{
  "n_layer": 20,
  "d_model": 256,
  "n_head": 6,
  "n_kv_head": 3,
  "head_dim": 64,
  "d_mlp": 704,
  "vocab_size": 2048,
  "activation": "swiglu",
  "norm": "rmsnorm",
  "norm_place": "pre",
  "norm_eps": 1e-06,
  "positions": "rope",
  "rope_base": 10000.0,
  "rope_fraction": 1.0,
  "qk_norm": false,
  "attn_scale": 0.125,
  "bias": "none",
  "tie_embeddings": false,
  "parallel_block": false,
  "init": "uniform",
  "init_std_qkv": 0.0356,
  "init_std_o": 0.0046,
  "init_std_up": 0.0356,
  "init_std_down": 0.00339,
  "optimizer": "soap_variant",
  "lr": 0.00701,
  "beta1": 0.95,
  "beta2": 0.95,
  "weight_decay": 0.047,
  "lr_head": 0.0136,
  "warmup_steps": 200,
  "schedule": "wsd",
  "decay_fraction": 0.597,
  "decay_shape": "linear",
  "final_lr_fraction": 0.1,
  "batch_tokens": 262144,
  "seq_len": 256,
  "doc_mask": true,
  "train_tokens": 832600000,
  "steps": 3177,
  "dataset": "wikipedia_en"
}
Each number is 128 + 24 x the weight over the matrix's rms, rounded and kept within 0 to 255. Layers, rows and columns count from 0. Numbers have three digits each.

# layer 11 MLP gate, 704x256, rms 0.187, rows 319-352, columns 128-191
154118101126078155125077097134133119106105149133121197095123127180182105079086161102097113109094088160127151116091107118152144111133112143153146118116064108170153113153128124137122104119122103
105155175161195110111153106131093135109114132093123140145169131113170155105099142157113129141133137130132140118146129119167164140128146127107119138146145123127121119105128120133125116102094132
134150136145143099122129147167109107122112110109102146131156106133151136146130125132094135122150192177131162126134169098129142124105122155125153207138141155119147163108126165097151151150110111
131117106125172140167126133108133120126137152118119105124126123160123153175116124180115172134123126119110093105109117125123143095090109115101139067143135150129161113117112154157112142125128062
146096164123109124127149108119176145113116083120101101169132109150129125136129120164155067156115150099111119115126091162128119133124112148106188150155157091141149135110087150092117112133137132
137127071112104101131184116123092095130119143125129151110141144113155178122144112108143105118105136134181122128106098156138146076134150131169150113108139143138138121139098129129123166145123113
141152102158114113107124082155144105138103141129184166125161135122113077106144144130151132127121118109103113148115128141132120123147118142127088123146179146129139119090114142144139108114123129
086150130097149127063119122107147135125136134139125132135134103140142153119140153122157130152134139104147139141111093118106137135110128163133106114100132119182150095105135097115086123095156169
084108186122116145147113139140107136121125139113122126150128152163100140120139093104170141116113110120098164117116181115121136172156101117158157154150174158145154109168129117141124139131119101
175145095131107104085136109088147131100090144077153066137098091109189121141151170082109110091180131101124111138127135164107146136134137144078147141118111128129111118150149080100122128144120158
110118113143090137130083089127082136174063131127126135121143109120110121120103129099195094141121109152137105111139124126115094102127133121115154126133184156166134098122079135155136136169109179
088121154138114141115095103169131114139124146114139142114116129145149136111111101120148153152141135095156143090105103095148120113157122110158138152091099108102102100150086120127090143115095168
107105138124069110102117122124110074129157128153124115124117122117117137140157106151130116106120136099141123110115078122159143155111140108146137126135122146104160145181125128109119096126085109
124109156100138144111129147157097158141151125101132125129127122142150125115132127148146070122119118118091190143161114128128107075142164087121148120095124153118114116078111117124104165146109123
133111139092088127129132089201116115142111134155152106138146152167115115105145084118109124154117136067160089083132126157157124172156138126116127109138121160107129125142133146113150108113126162
123110103105156154098147141143109121090133111115121150127118131122120150164127084115153117138130144134153149140105106105125143113110120114160155116103135110122118097075105120103148072133142147
129089119150150162112097105121148117127167143110104173125120126086106137134190085115124153117127114134131145103145174150135136145100140134102133070158109137104132124163081165129119136158102120
114133163161139103136132123092117117153122127108161114163107150108145115161138127133137121156145127167111122117120175129117147163125126177126138131148156128128131152116156133135181089136107118
157120131133086104074178153109175118131120118099135141089192112149187143164138133133136090151116155093144138164145148079147112088159127102143106058143100117129136168162120139119143139135153118
166129116128135124129129131103115169110161104129101157121144093165110117093108126116104122121146153131132138136138132088091153127172118109129127185097135104134095109152142123089119127118159099
117154142121135149148161164095132072119139132136061164135128149141161115148124110124115096103084146124114116158118142111141140112120140075156144094114126123126124119118119164137126119122097155
113118142138118169107149133111096127127115110095112137125163113156120117117104152141120108142117103116121154099114142105151112121098108145146091131117101113096134117137112126119153129130146122
150115136159094141154117141129115145140160089140101124098137147135133116087158149126134147117150183104132095151130077140162119094109122133089133125132127156108136095154158142136150157118115110
149074176102114096160100132106119085132127110090158118110122083114154139137113148150134136144138128148141140127142139121190166099089120117101097131150132129124107120117137142098155089105108167
130091119089109127113120108124161140168128159142077139093143146146185120116115156102119143106113110078123120106104112154090190177124108109117118123120147164109127139149138178121152140158103116
100096108121127095105128132115111090102133126137110142093088151133133144104117115138142109145152155108116151171123121122129091102137137148127179097126111122153126108158120091095086135143157091
157106146117151127128125147120130075141139169130110142150158161120111182142133123151136121156121111135118119143134129109109157120116151157090084130160094133110111107122146123112146119104119102
123105117146153132110087138104139128101147074144174115103128093129107185111135129166104138093100125136148117181111155162156098111161098102136168144144120131112137150151121115102129151135134119
136106140084168134114151173144089124118119138127113121128129160118122137086137099129091101154121142090117130155148118112164141106131112156092139128144085164161162129119130136098152135147102141
124131133101109115134178156117133108143126166125116142137130152147125165135131144107118154128143129129096170079135077114141124116171110135079098132111085187161127104143125087128125170155153055
148158113154149159120147077120116147149110139179094158101140159122143117134122150095162139118171138185147134080156170105149119108097125100152146107118138165107139142102137136128145126135136149
121126137142072088125147101155130064125151115122131094142106141136172156135154115163144116129114132152097110110139110096109138177178100146114141126107147119145137144131166137144196076150109117
094128117127151152132145164105129146129114072164126128091159121126084114116132128131109124122147122107137163115139123156107130169120139137123094101122153121097156179133134087107135094125098120
107078141090126154092127132110124121167144108110103135167153111110144147104142123091123153089127184122106106097130152124104136109112155133138156130148124177179177140150117140135144072122137135
# layer 11 MLP up, 704x256, rms 0.194, rows 319-351, columns 128-191
126121148129133106090116120105113170164143116144106162144141141134116130105145118133116126126113167135116119119116146180152107135154119132115112120153088112117162140081135069122135148115120125
081125148144106103132119172159129139124156149112133140117117115154125130155172102120159096131174106120127115092136091129117144151145107109117165094143185131104130133105144145103132104123141129
108128153141143112136123092142136100118161132139117208106125172120132114067144134157160132113148150170154165112134153099128138130119164128122090203145161111143113116089134133120163136098099100
169112086186115105114166172094120143115147120131129127131138106075115100155147097142152100136108110112146103099122150122137171156144157127106112127126133081111194160144083129132140117105107124
165133138141129100095105162110062137108132155130114162112109118091114135117129131119116158100147123156133155129143111160146105124147144070150121095080082111115061140167160115142095102051126157
139123124114128156103125129126139097148136119151094126138123164109113079120104125119144147136118157125148143134103148122161149123133137122127109148108157142155096103146143114162153104177106153
140149144129128136114135163144135189121115153170148129148090138100115117120109106164092092114115167096164174161135091112126141070137134119122180150073163107129125150157110109121155151126121091
152145129174151176176090139135127118116133129134144117157110142101105119109095125106068152129151158103151125105129146087141165169060128126184158134171145098135151125139095145159125106104126162
146121160143128138112148132147107121151081147131169109106133182138135148125112154110099129142122097153156122099141095080128137117131123148095110165094131120141155115159138134153120128110144081
085140110114087156111099145162135126157132175107098144129129113131132157110101101112128103148096125122118071098118136122156152096134119107133096101147124091163121104114103158174084099125148136
164126117116128146124071140136142147148140126143121170091126107147146148134153151134141108080113170173103138130124152133088165115121115126135101131113116129131162157114178118139125142155102144
176106128116107087090139135119144119119141138147137141149165147089105088124148127171132100086151118129122116140115139157151128150164175082118117077152130160142106094120130124098152140109136138
077113119164116062101141141140122115142160104146124129119119083109124126123131137103175103090130122141123130065088159075125120173127090102120104143169114143137157140142113114151142138146107143
146105143124094109122127154114154096116105100139100112098161066142170149123094111167117147172118122142127114140133141160170103116151091147134136150133120144128110086084136121121135152110165090
129148150106130119147128125144158138127142138095173094132149102136091164113112092156112073176120142118126116099113149117131176127103077106126100127143122137094125119101098135162120143158131132
144124120115105127143130135149130122154124118100144169116141140136096107153114166090121114062132078177142147126109109137120121130135087128136142119131122106124108108163092119115123137177128143
162137099122150069131100119102152104150140100124135126126165136115116145105141056148144096145106121118140143143182119121197141146154127111103066126141119121139119113143082140119127106154120093
129134146132132154136169147131106116108143137157161066136185135106105157133153100119142149158131160046098126112133150106141104099118151127152095100144141101169124152160142123110132110126113112
129181157150132121105167191104150189147130070110132175110130137121106115132126092113127121139112115124145152118136159120090146153138130136169121135074086090126137170141120101117099141107154119
136144128101148143136119112110146103116147125139109159115130091124136146126137129151133122129110153139110107129101104117143139188156121098154140148186130142101126116123100141116049142135113090
169133128146128141115142167135131137125151107133115129079123154086155165091149147068182124152090141110105108108121105135116133129125148111154117133128128112053112126131116132136128149134133150
148130113104102110118129113132145123140132132133127158123097100149079096128145102190132111155110130152122172089119124115115128139110133142147147138105157147137109153132128160133145169126162098
115085165160129103107169122104174133127138106165145176130153129122111115128149132149147135131091121128066139116037159148106113171163136160078107134118131121149104149112148100139171123130110097
191156133105131168138087076177103122177107143150105170146161154136136124147131137098084146121104123152133144150143126141107093125142110088082151104111137138152138129179128144094122133134105119
121128102135163124122135118130134107137101082095153116116134132131120111117138158153105136184133164130155138119104119144146124093127125063160121115100122111122157115125152120133144104134109139
131111114106147134148114137120110133117122124102153159171136118119115120173131151150138137108137137164088161136140090116099095137139173141118128088159101123127110119113176123097146127107115143
111161127122113114193126118107117111132105102166101151159113124134153147096164124144200138148102127108128091116109121122125130119097106127116190069116139132157142116134147127169135101108082160
133093100145143142123090103098128153128106132158145137158141156143130136092141168162101135152131119162133090092093134171114131157152119126134144111130140165109133142121133100105117194118082112
136121135142111121147135124101147186158158137138192150084106102129118146103129116110117154121144165108108124134149156125099138150099117098141119138122111100138101108115087158130111139152116114
135113163130132086178141133064130098126106154128128130122125157133142141110114143126147125124131152112128129139097126087142102136137161164132135092126143121103135131116145159123172136134125135
120126137142124147149126166137141103104059127075144155152111077131125167133119150135153156136119129123092127133107098174076135126132134186139133134162161100128110113166094097119140154133132123
118118126102115173149097117117119100112130136148162126128149135128131097149128093092124153099128120122149145151141141162158095110107131155150105139125130156124166106119135109119092140067138147
114107092128126137101102128120124150109132121114124158139128145099152092136120143113162198140131137154163138105103137127125117151157101123099123119138158163151154149158159141150171148106089136
# layer 11 MLP down (transposed), 704x256, rms 0.185, rows 319-351, columns 128-191
122085094177138107149108079128105127167101084107170128123112131130101152116153119124077130128150119179120095146110126141129165131115102130107123125133137138126134122109142151137133137147173139
114129135119134157125127090150121161131129140086133151162088133109155139154084153148102108107129151122159136116158153120122125140137086113111114123147201125135120093134129156119164148104121149
135164093164148112098156128129124103104125106134170124135168106153144095136130141114140150117170122137111116154105172132106124111122109142131149187125103136127119143152141106090181124151164103
129098137111174108119094124116166112086142127098141131128154121150119105175113096136128166153079145167157079127111097116093156110053161118121101121127115194135122103118135165162142132162117094
148143144115117149130101118151148127114159130145122101146114122101109132152150140155126135109188100065110131146130135104143165150109110090114121139095152134118143110177137118123155169059131138
094172154127151167132086119133115136120103126147090127119144167117147072137133130140128133151150160132084136140139163117132133118108110112159123143146111139106131109105104151127129112136115162
130132140113140114145121125136097124092134123120125151099112137129135166149110080119049149169126128143158153131110154120165112145135145164141158119129078115126153154084132107139122144112137142
153134118139162147105145153117133108088167102112132089147140180086123149154110095146113143114075142123119101079162119102141107097123142137126130140120119134118135113080147128133135104118133109
160099155172171128185102118108115183123085130145129136125126150140066132122135121154122091150125175163128157130145087099113119133122088165122123120162092139116123137121156130101127104105137098
139142126145147142098128133088163143150081140103149137089160102083136082073168161159140134150161133133118153154134150077133120100106154167088136148097153148075148125142137132125139088119143106
121132081119112131134132151088100111125145153165112132153143114193153103135131121124101129141128152084118161128142145128124128121176161096140102185116122126143169140153122137124109083135165130
132149113106180095090121144136132113159140138124080119150143112146119126117164104127128091159127152090131112149139147136151079121157172132159140154124125096145133118082119139129132161122122131
126180082140136103092194141170114127090144146094073121155161128132136147141098157135128138141174122127153151141097163135117118128119091069133102096156127166177147108135084117117155141154104051
164100166110137159131109151130146137144117101089111189095135138119141108105145109103112078136107110163114125107131126136131091111162134093121133132151126119108140133174105147115100104115112109
177137134101084164153113112159122145130157117120128120162120160115134113129137125129126122145104110140167101076170125150136093132131108149152137105132173126064127126158079130118085114079155170
089098137148146139123126093138141191132124112123136131086107159116154148110153168163099117109071148130132102186111154114151125105145132122132151121152146142188147166103130134135115123157150136
119119128151129132160123159143152136160120100078125140127121146151133098080128139143175124179130096110182135057113136129113153068125145111174119099154139116133155112109152114165123148126150125
098102145138137118131121120138118108119157088111153118128081147190119117120159095094098147137151095121145115109154112114137159123127113166123117151089129111096168147086157126149115130120156135
143149121140147083165161129138169145172098087137163181116106122111095126156135122149091166094154139127105125150177138134142164085120113116130129148136086150132109149136102106161141110140107148
091149144188106091164112141112113111167114150148172129132146083121137103125118130140159132103168112115116104108156193131118124116174149146150139112141156095104137115120086163116081140120089088
133142142125179133159144131099167151149102074163097130114151164131118134109158152086150091134094122158113108149157110101143118135136085145126172104123079129083110161113131109120136109117139144
091132142098138138155145126103126112135131115137139129128080171130157133084066139075114161112165143135143096139140126169134119102143138121166104130126118134143137135088084075142097135124135112
157115135167084071104140092119165152143113120160136141146131168104165089099140125134118143129142135080127121151112115069154166137126133151115103126122153123116119103101123102153177136153094107
145127138119126133147127119127145137157126133145103115147150132154139146151129113117146085125111159085133161134134148114112114139144160130114088113121089116113097150088161135159154159092123116
125105130133112127124137137127129140100130082076096071167153121125130130149137158169137140144144160162113133120128172161126089068080137089115136063080095117145130155125184104121109104149120102
093107117146120141130169091122151125101127151133138133129150130150133136114115148167126119121134124151145141099101140131158149121110159149125140165131098124116112150112136132147148134112115152
154090137106131060135123167112139155115144117136110118128122141170122192118144113161151121127140099149138147154174119130111112110097103126110183074127133118137122136122155155105164133126113097
091131151106134080087127117101135148113086154134143123148137122139137126184136120132120109129143135148164113122116140140116084114160159151139136143142119131188092157113103083143128126143090130
116136082155126117138152145128126160114112109129132167156170145097154146161141155136144126149134181123124120114102149110099156132122121122148100098135144104111159143126163105130120143121107154
171148133158114136127105116132140089094155084139114107145154086141156079079103111130120132105119151088084116115073153145110178148134143154118176116115181123082175119138116112126168156139138138
141116120086117130177146121157133103151162130104157150115122141140121110148135091109143152126088099109103130163108127140125143125127118114151111100149153111144121110100120105128166126098111122
154134171110131084177108127119079118144091109127120177126146117120165141134121074118124116130131089115148145103084129122113167101119096178167110143122136104152133132098104110111130150110097176
143094097118148098176129125135155114085099107148117151125154084127115154135084141128073125113170098174142124108080166152111175103146100131131114147123181137087084126145142155150185158102110138